config = dict(
    num_hidden_layers=14,
    vocab_size=2048,
    hidden_act='swiglu',
    norm='rmsnorm',
    norm_place='pre',
    norm_eps=1e-06,
    bias='none',
    init_std_down=0.0,
    decay_fraction=0.644,
    batch_tokens=32768,
    dataset='wikipedia_en',
)
Each number is 128 + 24 x the weight over its row's rms, rounded and kept within 0 to 255. Layers, rows and columns count from 0. Numbers have three digits each. The size before them is the row's rms in percent of the matrix's.

# gate: layer 4 MLP gate, 256x128, rms 0.301, rows 10-76, columns 0-63
# up: layer 4 MLP up, 256x128, rms 0.302, rows 10-76, columns 0-63
# down: layer 4 MLP down (transposed), 256x128, rms 0.278, rows 10-75, columns 0-63
gate10 102:110131118131153145117129177132101122100162163130117118135110137137156113139133166097144116131109123139135084131097100169112134115108153111117121121100140117176112126148144104148077159133143110
up10 109:078170158107140149124113107162110089116125159114138117117110135107147116096147163076118121125117132107129115139143125158119096131103119147125185092124125170132158104136184121095173090106158110
down10 102:159143130124176135124138156155171142102124093167100119098140123171145158154144173143181119162132099099130146150136110148122119124133124113113146108111175122106072131138110127108123121156091120
gate11 101:099138125130176144143102162118133132129086124168100064094099119102099126090092122148114103133149104112114158149128132081114131136125154133101142123106105109156115102126142122115140125110090115
up11 099:129117113116133112157107110140103141127164110078126122115102149167111110107094160137150115126155119118174104129137124143103156129115132150155158111139146099124144151110113093092096106098142112
down11 096:114107120123146110125138157130163082109078130124125156190117077129134133141098145137090120153115091125130127153137148109149107100108150148128141170121149136151127188136137118112181100131122127
gate12 089:081091099065124117160094155117115135085148161102128128133152147166095118148101093144111143138141140149161090130145157147147116112147166116156099109131115106142113145126117165138111149135114162
up12 089:130144173129124173161157128165131142144115141120149128103120128147122124133140148113160144153126107113165163120157114144153123121169145113140167125142133075122121100127119097113104161164116118
down12 095:111127167115108097124099139086134071179092085147186146130119125105130128134115149150101118154127067148118118104106149144127117144151137152110101125163135130127112100140137118085127114099139114
gate13 109:143136121069169152133118150134123132156134137131114108112114112132134094093082161123142084138091122067105115146117130124126121128089143121137150105131121139114156145142105175134147107160153158
up13 099:128120135133100145087154138131152161159100130132120110118114158171145150193192143135137199164172144143166169080136132148127163142121091111138143129143096120143108108133138079100128113147107082
down13 104:142091112141136139136091145125121124100111154142138089110096130130098109134145083109142131134130202105134070092117134131145074120132158118150131134118119117137118140136128137104117112220117137
gate14 102:106123136141165096082139163142131142139127155153136098150133117101143112144074109127109135137116164125173137096124138144137169095121150153106159135125146112132105106122144108132113127133118161
up14 109:147134151162099143148141139139098123139171100142093136133096149153134155147110154126098136099112150152129120126113146093150085168159078116134135098096104086123166116119085121077173118111108139
down14 097:101148157129145132098095142111115170114150091098104140166122119132161132135150097114124156147164132138146144128128121132163157107137089121136198152126157094163095148147116156134125171121136100
gate15 101:052131117130165150097124133124139136101143161075063131153121151132143125135109115164118100158128115123148140154157159090103180118118172147141114117130166113146144120114141123085127136110109124
up15 097:149142146115063123076140127128089117139117117122126134107145112135090127181149133145145112120135120134129118125123151134119122108106147132119135106145114105184176135106162155095118137120132119
down15 098:138100112151093181115105113174150144132110122114150107112140152081123114162123087132120126099116148161151158151105123144152127107138151130102089143114096127165140150114153102116089115147141144
gate16 099:150092102104162117092118124133125125142138122097079185135105135146122122098147112108128163107101148123114144102103117150121146103149150155131118142100138088151133135109088161147119114102139102
up16 096:124153078062110131148145122159100096167128129149129132123083134160110177086153116100125141131147120134111164116132145152095144139138105127128133148109172094116162133098153123146043096129109109
down16 099:127159150093118131165093149125140114152151112136113150167118148140104130130128106119095127122139079161146089102129067123126162136113146135149112160095120079132183133122128152120099102126120113
gate17 104:097109167106128119127145151168089139149118143125122124136130118118111118147154130115068131097111108125170143115102136109137146122180146171167133131126112147131069127095148192148115141138122171
up17 107:111136102125145138144157086115141129161137130123145096147148121159177127169164095119144162120146103138159096176094135083106170109065116142117120131105118102131129187122139147115105118132140134
down17 107:107106130078101129108091126152092116135102133128152117125150137108124127118149114141127106123136157118118142075151100062139125120107143114135175104138126102083105148136104105173115105143132113
gate18 096:119123148154160129148134121089092096170122123116117141162201130158143159093113113128116162121097074136118096111092138133108141131157131131143126134139090155105098083087140116142162110131143109
up18 097:161124129133083172102118152134136160124113129168140106166128109124114100142088120138110105125134136103111147111139117137156130116117148215097176152145142120119103167129117163114122153111123116
down18 099:133088124132113142169116132112105160153128143128131083123131085119130131152137135166112167126148125114103148127127152097171138087080104150098160117128112153067148134125161111093121140147133143
gate19 104:093141105080114109144100104136150121099117139122130117130144146130135135161136099122128105133109095157117159116107108166157099088117193178151154114132103114089082119134163148186140143143095139
up19 098:153144145104128140174074126115099113130135108153164137139143119127112135100138144110136118113142095107085117111076083100120149154105115112126123137144122131178185163100106116094140173118146127
down19 099:140096134111137148106081145101118185161135134100090141129120115156085096173144148123091136103102144152130125147179103109117115138181145089130141116125129078127131154097129121138101124085138098
gate20 109:136117153148145127143158172169137147131140151123088110114158167161162128131134136157148155113133137072136151148188132105117119092135140148108143120147163102166107156129118167132183127066088097
up20 106:152135129111092163071147161131114147105125119098099109143140138078065129125139098137111169149091166104130106126106161107115149114112167147097102145098122139123145122102075123104142120153148122
down20 101:139119093133080089105131155104101109108130168098113073141127138126113135075096120168102121159150143107159108102126109141114165156182130118145088131133085137113155148099145143132124109151098147
gate21 098:114134121121100117133160144158139131133160132146124051148123137122059112117138153112075116070129107129130147140138097117125170131115116145170096127132170121125106123162138130135136140119125126
up21 103:156131056100139131094110126135150148162147090132121133109117077147129130127129108151096132143139101140093145124126110152140124132111150131111128122169120164115141144163151116139101134124070099
down21 097:157092146103086140120126109138070159085150129137104089095132097108162163131140168164135121180090129138115143123135140094148139129114135139156157138117118133147128121138121112125187107079123149
gate22 114:143087131116149112130140146125142092091127151148108140106097116125103087130138144134115156116130128203103113100110136084141093150153088150134132115121120138152113120127165156128190085157150127
up22 113:114099115074139118073173113115123100053126100157111091116139161107100141127161149166116147130119160188124132130150155130163117149134092118140158122153145135102108106127110136139161133130167110
down22 109:142091133119134151145161187175099147134131179138134101121119108134091128127136112094138111128125089123122134136143136112120144121155123120134147166140117145144101148104094167145110091137111167
gate23 096:137094121140113124113089122159147136151134104109104121152098181106119122148139099102120128179119143130136152143099148160099134105115162114109144181119109122106120115069123116096082089166116103
up23 099:128137153136133141140143103087129133136129138149143163128146118153075089163125134160168123158113104126137090099133109125100129128146088118136145128157186111126108115156152133185125154128154115
down23 101:135111150121126150122088126175121159177165109147146117109108162148149121102135127153148105152136145117123148111046145180132103117106144126110167091115131140197140103124138143147111113135143122
gate24 084:142118141106099141136159119126144172094139111101099142145103118112125098095134118059126184128085085103110134159102152167125100164106160108084130112105145114111109189062131123114102126138116132
up24 086:111120087128121094134127104151112099158112105146142142100149173119123181177115111197152092144139141142127166081151110120130146075162163133120115146111156123161148117164133121128144128120114117
down24 087:121140135119152163107121135156142141151113138114121139140097111127145115151164103127135147104127165109104116116113136130099133129123105112116143156132110159177152181102158140109130216114110136
gate25 107:127135146075107136094115144115143133119083133141136091125126124107097143150150100154109135154174098163136138174116155141128119174120076128101116125116102137104098173112145108156123116095157073
up25 099:090129148177140110122157134160157088130153137135067126130104145081129115124141106152114151161104159085142119143105103134099159127147104119152171106120128137133134169125136154105110128085082149
down25 104:149137152160148132120149141080152147116098109123154114103103123141105097136182107154142135138100143077134109156099180123158107172177123149133155131130117112189105113152155139133144151147123135
gate26 095:154132124148155117124127127108089100124134149130142111091149087133116146143133119176120160155104118132142134093122129122125131119137168133127158111102127177113123130140136151169139142191130144
up26 091:109116134109159125123148110113143116120109155070081123146129113147161162135122142145090135125110135123116091135126098140112119130141095124141112142094088154140147093118128168160117116132111117
down26 096:109134135143089136110205140123110130078135118146092098147136113143155163162089136098133163163078108102109093158136133132151120104160109103121134112151097188122119116143114110144115141093122169
gate27 108:136160078140164147170130159156132131112117161138107095127128144143116168146115112171130091120091129136158141137126131126088127113113173114141170129142125150157136138128117151099116165126157138
up27 099:090120156142109132125149161134130132095141118091103152100111141128104100099129175143122088123142147080120099130121122140158105176101131120088102151134146122123112138150176123137138130165152105
down27 106:153158114143117128149131155097123108127133132132151101109153106114149108131094110103159145144125118133130136144176074118135114148104116167105149125123166068168127108133138143113130125094137130
gate28 095:138106144109118064099138132116120155129138120129132107135121184133108139117124116130128142117121110122130148180150147112100128142119162111118122104129091120146136172152124157141074121146086132
up28 103:100099112171155133153118141123113111108105115098101103128111124119106142106112126108141126116127097116101149080159121103115091118126163131121119115176185137068153103156153094132095141150104132
down28 092:120107144090136097123142139140152109137100136078125114155105158135106129127102111127117128177167117104119142144119142142106131153120176128131171090159097138124163122112162157142112130131115155
gate29 096:082152150098128133133096164129118119143157126132129151126104130140117172128113076174088126158097114109116124099161121116106122115143105140148146111113138111143080114129157131134140140121095108
up29 096:124131136168170104108130130148141155144166125133159084138138147169109143110111141078138121146140140124148112134116117182147130085137129179075161149112136105125141098121102131115126114122085119
down29 097:148136111138138115098189091117137131092098126129117132174125127100141123127156110130102100136161139168142154124145119121133128123106134088102118146097107129139174152141092150100101153100121101
gate30 100:147171117109150167115062144149129100186114148126131135105114083135119097092181159118144096116129094135097120123163123114107143129132113119141113153124099129109101142105130115144126099148129132
up30 095:136149119104130114086075116189109103181133132165121131076132122116113119065142171130128089122129098149111149119100161117089136171100147157100146170142124133146110126125157094163133099149120131
down30 096:134140141145136107158092127137130164131110114169162107164139094110128123116126190145132135132155114145145134085111127191133121180142135101110140161134138098122169100166122128091161125130101134
gate31 090:086130134115133173131104144172120163165128164120095138135073165148083087124122123157112125144116098177154097139115166115170147145123140120117104151114125142144130128148156165153130119101132143
up31 102:170134159114118100085124121131107149105154096140159121127154138137149111110155145119103142168154116111147133052155125132120154162128102154136152115120134139101131133102072143091115118111132111
down31 098:141179130165102131164152142117151089125097152136067108113123115141083121130164108149127107146124155111114109120168151139117121089117182125112128127090122129112140116083112099139144128080091152
gate32 099:148110128129096148156159136144149137131106096096157173149159119110156123174098160097111138143139123145135115149158137148118163128174112169145137116138116164100112116155106153110074167195171094
up32 096:155081157157135096132114143130128139086154123139132088115120125151128123063137088106161108137139121078109115186105115070115073093108126125083147126105138147126130118119094133085108115123145151
down32 105:146102132114118124147098135165123112149124148136138124130139129148134109139130140152158074138110041081110126117109083129111138105129110081142101109087128120130177143124166134119135149084111140
gate33 109:121112083125096128101090151202121146113144114137167115139116159129067145164116128113117154148112122154144139127142134123131145146127098140169176102169160119153154086131142126108091078119148157
up33 104:091110132104111154132136144149144102074113078133111109135123148112146131140061130122161133102137133115116111104141125136118163114155176158154136126107130124123146156139105130105156133120138106
down33 102:093115144177133133110142162093092103128098159101186107103151129086090145145140164123121141135116154126118130131130161133110118067134162147164164115126123133093130145097144089137147135088129143
gate34 092:140152150138115157102172112107129138130148145142125125136157079088143106143135127168099115103108127124108131115132152120156148121166090104167090088092134132152125186146112188155169146132097144
up34 097:142131173106126117156120126192105105120114151104138120160099169149110118156116172116155157114096144137104132099087126160119134171127137131137161099175138120132120169131133104117185114141135102
down34 098:102125145141158157134113165149101121166119141152157168163102121114130112157170134146085129125110146101107112104155109127184123141163144126089171125114149123129133130135157169120187129123111137
gate35 096:154122127115162147109152128117126087082123130118152177086140128130102136100165100101182137150109095135109116109125130114147117122157115133154091158105090129145117137163145150073076123108138128
up35 105:138106103130128132127144098135121124094122119117108125134151145150093138105183093100139146160155121128134177130145140158111136107146077145132168154135139132148129106117128136119089145153160091
down35 100:158100111114141120140130117135148125110128091098094120085113131142132079127098075133154131117123091107090098145096095123160126105144106132108103122108138063105181128097115156167119116141170132
gate36 106:114097129115156124091120131153154152118121108164112150134095149167174152154117146130082127086116151155122078115094143101108147111146129103126108071141104098116118139111120107127170169164143160
up36 097:114164157146118158092149095132096099133145180142103135120115109152148097132136144090104142159095090143119137110106179187145124135091166133130125162122160106106147121135129108109101148131135156
down36 107:135111150084157100091142137168088092133120074115079149153125122123146146114085111102137140121166091115119170120133168147105139082106101101111149142157117122157164125104129112134108103125139145
gate37 092:136096139136175144134132126098126164130126106156190075132092162158114131156109136137131112102130149116091121167134135130132095133097132128164180116088139102156138143115121121139157165166133130
up37 101:159108106142129177098168116097113149094106111143142125125100171141147128141115123152104150113136155114146111144131096139159145139148121160153175108126109149127135121147109152161177137196127134
down37 094:144115134141128094117103143072112142151122105068133118108132112136164118118153171164133171198125197094127151126124130115149110127125086102172123151136139122113121140125108136094150152123115159
gate38 094:109085150113112185109149127105140106112114111085128129117119163122149129097100121158128135169132126118128130172162091144104082154145136154123143116145106147152113118149125132134111125133132155
up38 100:152123116105139085145183134099108111158152137098098152117118149123104138131130164112129116128126120107156108105134202095138118087146118101112129146160106132138151144144121117169123137151132123
down38 102:145106161126166090127110141147168098137126150154145086118095123119076144084141151099087098122110173123129148131123129127133130115110153101102110135106100163113172098108111145142108154119111143
gate39 103:105142147170114110174129129140118111134110143125104142129130128128137154112094082117113161087124117105084163142163097119128125086121118069120129115117101092114112167150143127126128140104113078
up39 107:163083140119132119125137145126117122099109069166103106134165120139133175085105157172133163112145127125136158116130095095150134125083116109120133131161112162091102146134102109113134104135083115
down39 108:115104094131151090096144137083153146129110133171096148132149149125150137099129127124106116145146060111125148126148172131128110103127113136148158119127175084125116168148134170104098120118121161
gate40 097:120117134119138133094087129140131101126115186101120135067139148153113134113169169111108102144126113134087126129128115157091135113096151151116144169136159144148122148151170136148131114155133155
up40 101:147152138144165155120143113172141118158152165114079139096126127078140114106128156145129116113108134117082125154148110134110129136116116114129110119110090120119084154125122144143151142171088104
down40 107:118109148111106167140131104099126127140140125123113120152178110083168142098116097129128122133128209146131094104105128123163130160111128175119077065129125099121123094132110170120105138127126157
gate41 103:091107119142121187106136115114159144181144113107118124094093107100149102101094139179095118124068149134130154080135153147145137173128147110124079129140126135138135131101132113161087109118126113
up41 094:123129139114140144124133122132075150081134163127148108130105141104121173102127122114132093164110075089108105157132077135142135080134120125124177160144144151152141149118099092129169107145116118
down41 099:127121086149121099150103129127134152132115121138137074099053104118151096133117116072093117124120115146123130107123142112127142138125148158142200101100137169160086159160065136127131115101132149
gate42 105:108123147102172150115146111099151109140176142081134146113123119129146131174105129116107179128107126105124139153059138141113102148127085128135167080132109143150113127088132179121096112105124148
up42 115:137066132124158099135126123098154115078112122094109136134137111098139155131138129164121109158142145143182144144139132155139133083121132147098135204128120137142103180102119123120129114157200083
down42 104:165136166092134125123113121167143129160154084159086123090118117132137136144135133103121146087125123114106132131121113118138121098157146165088120177118141085125128123129160116137130119194173118
gate43 108:140106142121150129140095105104146101081156155175106142095137145145147115108099121161084126127169135126125108125119114132135112097163131141120134136106115134098127118132122163136138142111071095
up43 106:074134103118117121130086097159149138080112111124099142124103131153141112120143086147113139131097119131101117164134148137088175095104126141163124106128125155069137138096162122149154159103163126
down43 103:159119148151141104171137112114130155132126161128121108109094122115153112101155114142143114168125096099121123084169112154123159113129177148139145131127099100089130113098099151149134131104167164
gate44 091:085068103140135152080138097142131087117108142111160128131118141151142155144165147161101142153155130135070149117142131143131140105102151121133118122108152113114136149158160118122159120120069112
up44 088:080120113141142170142134157115148160180138129147186124118085156154139140145150149095125110109161153139138131134099120144149145133104132097118115117148119128131156132118175107165116108162108110
down44 090:162128121082151122145130191120118151153132137100108144101165080198120125136134122150127107161115139100115152147107166135141145143152095130145148157163173136143131145088109171136102165102142131
gate45 096:121110150129120127132139141118123136109155125135137127104109071110119126143121112134127118145106114150122125145127153081164132140172133146195134133118127134134064182119143120136171083102154149
up45 089:133128113127127153098138173153119157137154125162155136125169101124137143087118151153095114101142118185098138153167097108144128157122120144110163132175113141130174160143132134136151125159083102
down45 099:103119121163133162141160142113166113135081109166133147135136133104155063129139117140129122129158129097100162094147118105135136150153068143111171140099129148143109122119088156150109147079150117
gate46 089:141132106095122152087126154182106108128148141156069134097129120125113117143096137078106134089139134113138097111112120124135164135195115141083166072132096129112133145109129149146127097127096126
up46 094:132093116120114143097144128132155151124126138148118158176167172154167140123164123140100094108144145130132108090113117164133096087076106084139131119124127171139111123155134114135148125114142118
down46 094:130144124147143117135133096116142116095117142147176095144118135120132115141119143122103135159136130093129117108130162094120150138092160123129116111143153085147136133111116095154118166155123095
gate47 102:080145107153109125148137093133113116099152111139152092129122110162158147109162111151118119061098107168091122166109135145142101106114127125140130159133080127136137102160152110156160146147133083
up47 106:149143115141146162081147141144155117095073105154104154097125139160100146113173112183084119131129151103135141107134122100150088120113152117118116127154100160130149143087150101128100176126135126
down47 108:121093106134116119104088151171108135156134113125126161126096088148125114126097130102156166114137185089112140084099157139122121138104138156109130189133166092133132106142127130144129157158130143
gate48 108:132114155110180098139118133166124132151133140149109138134088165144149103120134146139111108148139122138121104134092143129137168116116101121076096131124134092152160134155182123135140138160148133
up48 102:164142141092117109136125122128156126118138144143113110151126168155175100103172182144161103166139114106106113111110156106138153124129133134153131141125165107139202129150146101138132127127176141
down48 102:107149095107104128147147148139161136126155091144120134122152131141097153152151140129127101097122119150141144163148154145108146112108097117113110125064102101154133121171146114143121076086146165
gate49 100:144172092107120068114137146110149131157157151109119137113121096120096116128117138170152101141097143170113114130122096132130149143143113122160177145125086131129108142168146136163126116144117066
up49 098:127149151165167199173077145154111125153123158153103108096101134138109120149138123138131172180178138145102152124127159118121114070130155117134114087118130139121124097114124100095112151117123162
down49 100:137138083116130108150118146093178100110173168149135107129131134097139117101111100121133120110148157141136112122164097182131167142159153146116148166138118139110092133131151177135141103104124116
gate50 093:149094136111109113159109134183114125080110147127130116171077158099136132134173087138124135113117099105155130130159103128158113149113122127136136106164186147117159125135151117130138103152150063
up50 094:089102149145144138128123104143122138100137173119087090155114108145148147116117078161150134147117122115151146154135122095120122116129088136188127124139180121131129151143095176141125095126107094
down50 097:127114156134150171134093124111099135154138108142105149149067166169089145142153149150114159147164169113130126120141150146110170117098125135166133085119139154152101105121111141172151121082149135
gate51 101:104115080094138181157158125135137136126116151118133114135143146148128097129113147147164103123142102123120125101135120140152112080126106152136145137163151097134076169155120108138114100112128128
up51 100:185134118110169169108147147086130097128124143140113132114118113113148102134145171138117129143131087139111112138127082177155098126130134098122146100145077136090151118126106135135105126144150112
down51 100:119123155161133123130151166114154097161124121110132128147131125109112125136100118119104109102095133145118163140115114101110172188126083124141148118178160130105164102081121138108171136111116106
gate52 103:141138140162118123210117135142142126129114178124119135117156089148119122147157096129128143093118094118081133155115152158117127126145119153130140094168118138125181083095113126143109122123124111
up52 103:119087122118148139129115137150130155126100102123086141159143120117118143131117115122141116088149107204118143126097133141135122106140105136094124131127085167170125106123197149106101090176119099
down52 101:130157117121103134173136133166154127099145147123156100181137164145113138123080136129114140092130165076167117101165125108119150161167120151106158156149160109112177132088139098131117123102138129
gate53 102:141157138154115144092116132159092155141130120113085110123122131139153152155123112157134154153140136118106137138103124156107150133127159131143163088123110097091104094091114100086128124150128140
up53 095:092163159146089145135090134133125151107133082135105160128185135091108120148135149153109126141132156166121126106130126142115134119090153117133150117158130150110105132144138178114139143171103085
down53 098:167166119143143122121126129114156126165088134153117120136115122130117128144114133090115099152122092136111171129125114106092151149079118140116094126126150118126125101152124157085165122121148136
gate54 095:144129119143118119136109138095122123110115104163158140134093083065141158150178120110092104095132155105109147159127080090119110152161160113137186123108126115117141122125160090145132125155153123
up54 093:149122124139148117128139133138152119111153131143108139150115048067126163167169151142097130105107181140107066136114125109126122142157104136142171131119137134130128134157104095125134102094157107
down54 096:080122090158097120113128136135136130133139141145145169119164165148114132104109130125105131127130096099103178116146125125187121160145165128114108138141148171125104108152129097151204128091171146
gate55 081:106102120140130135109136135147140119104144115114176112142142169097123165113130122168126153147125120090109123126135111152161092127130091135135180108136160133135128106141146171131101097108126125
up55 085:104150116126110139081110155120165120167095154085083100128174133103182128123128129132103160090123111131102098145136155122159091088129107115133134133143147115138158159130099150149115078117120156
down55 089:173130093125158149164113142137100132133144110118114161125077112156116136171108131123183131171125166152139117111110137135135118139153143136119099103152145130127120150136155130096180157107102148
gate56 092:167152163109117133121135138146142155075155152132128115134120124115087129099138105111156090135093128093160132128126136080128112129132125101067126109131118161136134094104129124119101108161151095
up56 103:137099153162128166085086120132121116131143142162090138157161062131105162111147150122118138170146140115116142100121179104130145118136141149138145139108108099108169108119110100135116124099142122
down56 095:112130126099127106135105111145116148127123126184136137125126139146147101156107129113160124087095105121095157123088145131120140111173106144099135145146133171160142129151139106132117117134081167
gate57 109:100093204125126109124097172158130117159168095137175114179151133125117136123137111163091141105130118140114106141137141149105136136141121128121128099071141114162107135141140135113183182110110150
up57 106:111145110118140084124123141129147120158110078103109141105150175139145092135139129139128150145115134090178143106133160116155079177109136136089145126131130136119167128125089103150126131111133137
down57 100:162134114132149123120153121138110138104119138098144134089143124130140108143090088112132134092109164123111096144169129115148141118125089146138101125151095099149129113161084099122133167150182102
gate58 096:126126148091146133106089147175171134125128112062156152124136110131147091119119129107075127119109162105177110102109153135099140152134107161081163127163158113146133130129099111108141153192136169
up58 100:129105106096154086131094111130140132152123093096110121178126092130139112134162087108140131150141128140123099133106152126109171145143092136134129120127104146146170096116074110124113127134154109
down58 098:131123126128142141168170137158159147107105159096147076099126089130133129083114132131116171135108196138123117115159144115093107099109130145132142152096154129114107113153129120132136128156112144
gate59 113:100111154107175093106107172129133145129154130132110119186124126182117110151112103161159163133073164173126182137106141110104150145131137144135142109084139133126120107143144116169125133095159134
up59 107:110079133153167077102134120118125122130146133122160120111125116165138130165182106151171120170112128132140136161135125151147137153140145132076170136106166123156122128142158156142101134106145117
down59 104:091141112124156145129166186093132120163096119147124128122095161119094122105173088112130128124107164177145098121143131154182160130129115124123132132127088129098127141098104161174153100144135139
gate60 097:113124144156184118117143129113134085155132169193098150107156163106150131182128109161138110158158157078158126144139118114142125123143115130155116144145116102114145127128079142164083122156134140
up60 094:145154104116142166109143132102143087172117133157160128094117126111141125114112106139129148145085160149180121139124141107148120134118139148143110081100137126160116133148122093101144073147133151
down60 094:104133160132122127134157090164118119158167100106167106117135135131115088165143120122117110141136144113068118109155148103116102095114154144102081114156131076113116164142145156132092170173105139
gate61 088:123137126134110135144116106124118121098121123073104106113086107108156147128103132106174097167134186121093141119114120092104187124193136098119121089116117119133144099079170104109162124118119111
up61 084:085135118142151111093156113127130118155095150168185138102168126150091118160179135130107174139124109141130132142158156144127080104120125116127135161148123122126122121138102133145068134134114112
down61 086:060125112107124114124142117136128136149137161122124065094111132094130171117094109104127124115172115093120168157116133075146119169105139114115088116154136083118081172111129141194133120068113100
gate62 094:142164124093148142131130174145138105104108135132154136134153117124073148150124121112112155103108098170121175123136116150144118096143153119143110116146128137112123150137156096125145076181093146
up62 095:152174132122100104130106115121122159122106154151129141143114159123160124105158137089121132157116137140142110094116160141134106150179139114134168120145133104153159110096102092119150121160122095
down62 101:149118134125126109115088151147184103116149123126188106147143154151116092118127083155095109118115124109151177154153141135114107128178151111166121156122119115114137138127127198126144101151156159
gate63 096:131120087102108146126119181101145105157130139098141141126178122123147147111113135161133121107126168155153149147123120093134061157154150103136136149118095120136131115120142141184134147100135108
up63 095:148140131131095096124106153120122141128147125122158128142160135088118120133146109164121124119112139122118109125126135121118090163140142138124186149132107093119102147136118111174146133101145131
down63 099:134149135167139126170134127122078160118108107140110117129114107114102115121108188164127126116130103125127084120117123080110145117142109124136113108116110122121146103108119098097163123181095148
gate64 098:137105115129113127112129144172190130125140123164114168138147160141138108139157124093116139109129124133102106180121150110128119088108086129133128108086142131100142139102140150163128094126145124
up64 101:115125112131107164140167131083132118139125163128111077160117100121125119125146136137131141125128108134138071155069150100124098083132081134147120112119153153087136148133110184118178091144170114
down64 104:103116128137091159167124189123155150103120158166118119118110111100133143139134101113116091089135170123134090168116155126100106090160103127096134121107135116121151149161120121138124080137126116
gate65 088:085122124101135168139113121153087161106150120154101147092114134129131189149146137135159139154115109127069150085140152129145102093125122115120146149132152124139107107149143097125091104160151102
up65 090:112156145105113128140108177115156138185108123132135155117151156165074086110171107087132115161117135115127083134082149115156110088120148151101127115121145093158150130118139108138134147133099153
down65 092:115181108107155163140134124151130135124184143126123122123126129089144137113114119094156101131117112084115143109120153156146114097150073088108140114119128134136168120128135149135127126130126119
gate66 089:145122187138124186152105142101137143143119140149114105129134144129127094115164111103120150171124136153139106100161182099114127140095150157123138077131126108092095093074101157131107130104101159
up66 086:141154142109153103134132126074083154129115132125092142138174151112102091076118151113113146116154139120151119151117130109137154126078102120145154145130165099106135099115100153174107094096141115
down66 090:137113140125102116135145146146087111140101102159109132158121115127095127130142121097095152101128171119161123131125115142141106117135103154112124100123130142151129095161105173111152180114132153
gate67 111:114118164136122151139122130132123126154161158106108098103130117121142127154113103125142165151134114147138148103109098111149149113115127100107168092100091136151165156104113154103094148102141125
up67 107:131144122109122161131168158114107121100135119135147171141133124125118159088096153129109146136108121117136159108144140099143127129163135110158106110135124135150098088143130137145123119160100135
down67 109:128140133121162117107123141123139129105154126116088097139123106091141113163174176128162146153090112136102113100152165163153134123110123112121102111110143094078112110115152129176133105143127134
gate68 100:129156141124127139135108157129127130116128155158115099138121138154143191122099135168119134133152119087124102133145104112117123100096084146154119167170129094096101160105086137126083105100152069
up68 105:120163103134100144110108122113123106081082139133115150125127122126128142100177151114100146111117112127114136167103134135137148104123104136166070136157093187150130145103175102100100072165179116
down68 097:123118161140110129142132115079108113112111132099105163114142161164122103131114114079129150134094122097097121104176152108114137080094057159142117115140119110126123104149120145108164146121134160
gate69 105:096115118116181144160122175078127111114133137146160096123152156152117119123098125165106146141138116126123131182165130120141138117129120055114136113149106086143112158169134105136106165143131152
up69 101:133137157122120152140103138063157175187154134119105115121117089153150088111113129178108139137137094148126110126127146109127149112100109103124144149108127147116127144139138113136122119125180122
down69 099:119132109100116166109177144163131090129156095152130149114119141095106109164108152136136138130156126109127140123162103138158155117110137136103152112152144081142155158108117156128158112175133122
gate70 085:120173137112093110113150140096130112117145097173115106143129099117178134142117090137109115104104144140120088121096119128156138128106111125133095138115143150145088166121130158098132146143172122
up70 090:136110099152135109107197127083169111136115142136141148099134126153132055137136102156081140140101161135120124144132128113131154110129143138134168142088104134158091142098139149120113100139114121
down70 091:098076111134150159132112113143135144141133075146118115135142136106081098107127149141132139156152093135131137161142164137093122115121121148165120162147126115142146072147124091157142112104129134
gate71 104:089160143096099148133113160123163108136151104092117097165128150101137129120112127116143104179147114146132127108117167142122093136157125172152139138150095127148091133111126150121120126142122111
up71 105:104135122132115103129149161137180129129165113160143117141093136120093156145129132073115125112161151119106165113115133127143105172095103146114141180109143126074131124110086103180118137140108145
down71 103:112162154151157147130146144147167156128076146132115125142085120090137163161147108137142111149172114145121102168108118129141144174106153164107146157098125095127119127142103137120170142129103088
gate72 101:151144154117086133086104144131124118096145111127114076121134111133076115165114119113103127127096116151112158103139122091136095137154128129190119133129084076135143126105116134109122108135098123
up72 103:124110146082125107135095137164148102124135122143125132118102075105113172161154138075162184145116100094115132132099167097102129154118174094135128127154115088154095117146112134083124122150139132
down72 111:137134140095112076142118156133133116110125087163136127143133135083149109134116101149112132127139078138149132170092167087089119116148108169101166134140133156099103097101109134137163145126109132
gate73 099:096164144128148156132089151118155142086162135131107110132141150131133107133111098115136158126115167141115117106158132126107118115143140113103118128096112062108127169114173122154133123150091124
up73 102:150133078113098099127115152121114129137103171128114192095077099129158140088140181118103123118129106108162141137102102117086153117135120140088133118123147124162149168168126135074098107138139131
down73 097:122135114129139099137096125109124126124129089149160150132143124134123104131118096172115140155145160140133127154114146093123137133102138113164155091142096103111085126103171133098117147128092111
gate74 092:114073116146113174147106147168139100117097163104139155114156148154170095135163131101148136125147113153114174134165140125093133159100146189132111130123141154140123131148123137167101168152112132
up74 096:104104119112166114143090117184087080138150131139188138117107133151109094149139129093143099126128147147119127133149144155138180138149082133129124157112123100116093155115168150092125131119076143
down74 093:125104135139144164137082136113167139080148121153107147125123116107141097146136144110111163129166092153123125116152145142119135147181110139100144136087160169148175102136108118116121142112129119
gate75 105:122165108095132114133113137163155134128144139115117135110109135112122152133128137101120107144097108128103124096159100115157177116175197155112164157124111121151137149101132100156115103088132122
up75 105:140099113094134132133124140147101160151134157114158131131107117166097094138109155111135161160123155132084096101110125093105153116143120080112186161155109160129145108134142147148158076136121130
down75 102:108120151142160138124090098073074113110131113138135075139125131120062115126131124156141145159133093131176106113124112130114100129120132147114137136149126090102092142157169149109129146079139174
gate76 113:112083158125157136113144139165117126122095141115114163142113120141158113200081152111109121179134116146079146102112107163125110133156121119134153129104095136101100100115099107134133133105109104
up76 108:132136084150156089130119123112181143102170087137112110143157150157093143097142110130146110141131166137158145125150146092161140126114139136144143119070138135119144128138147096161144116144120156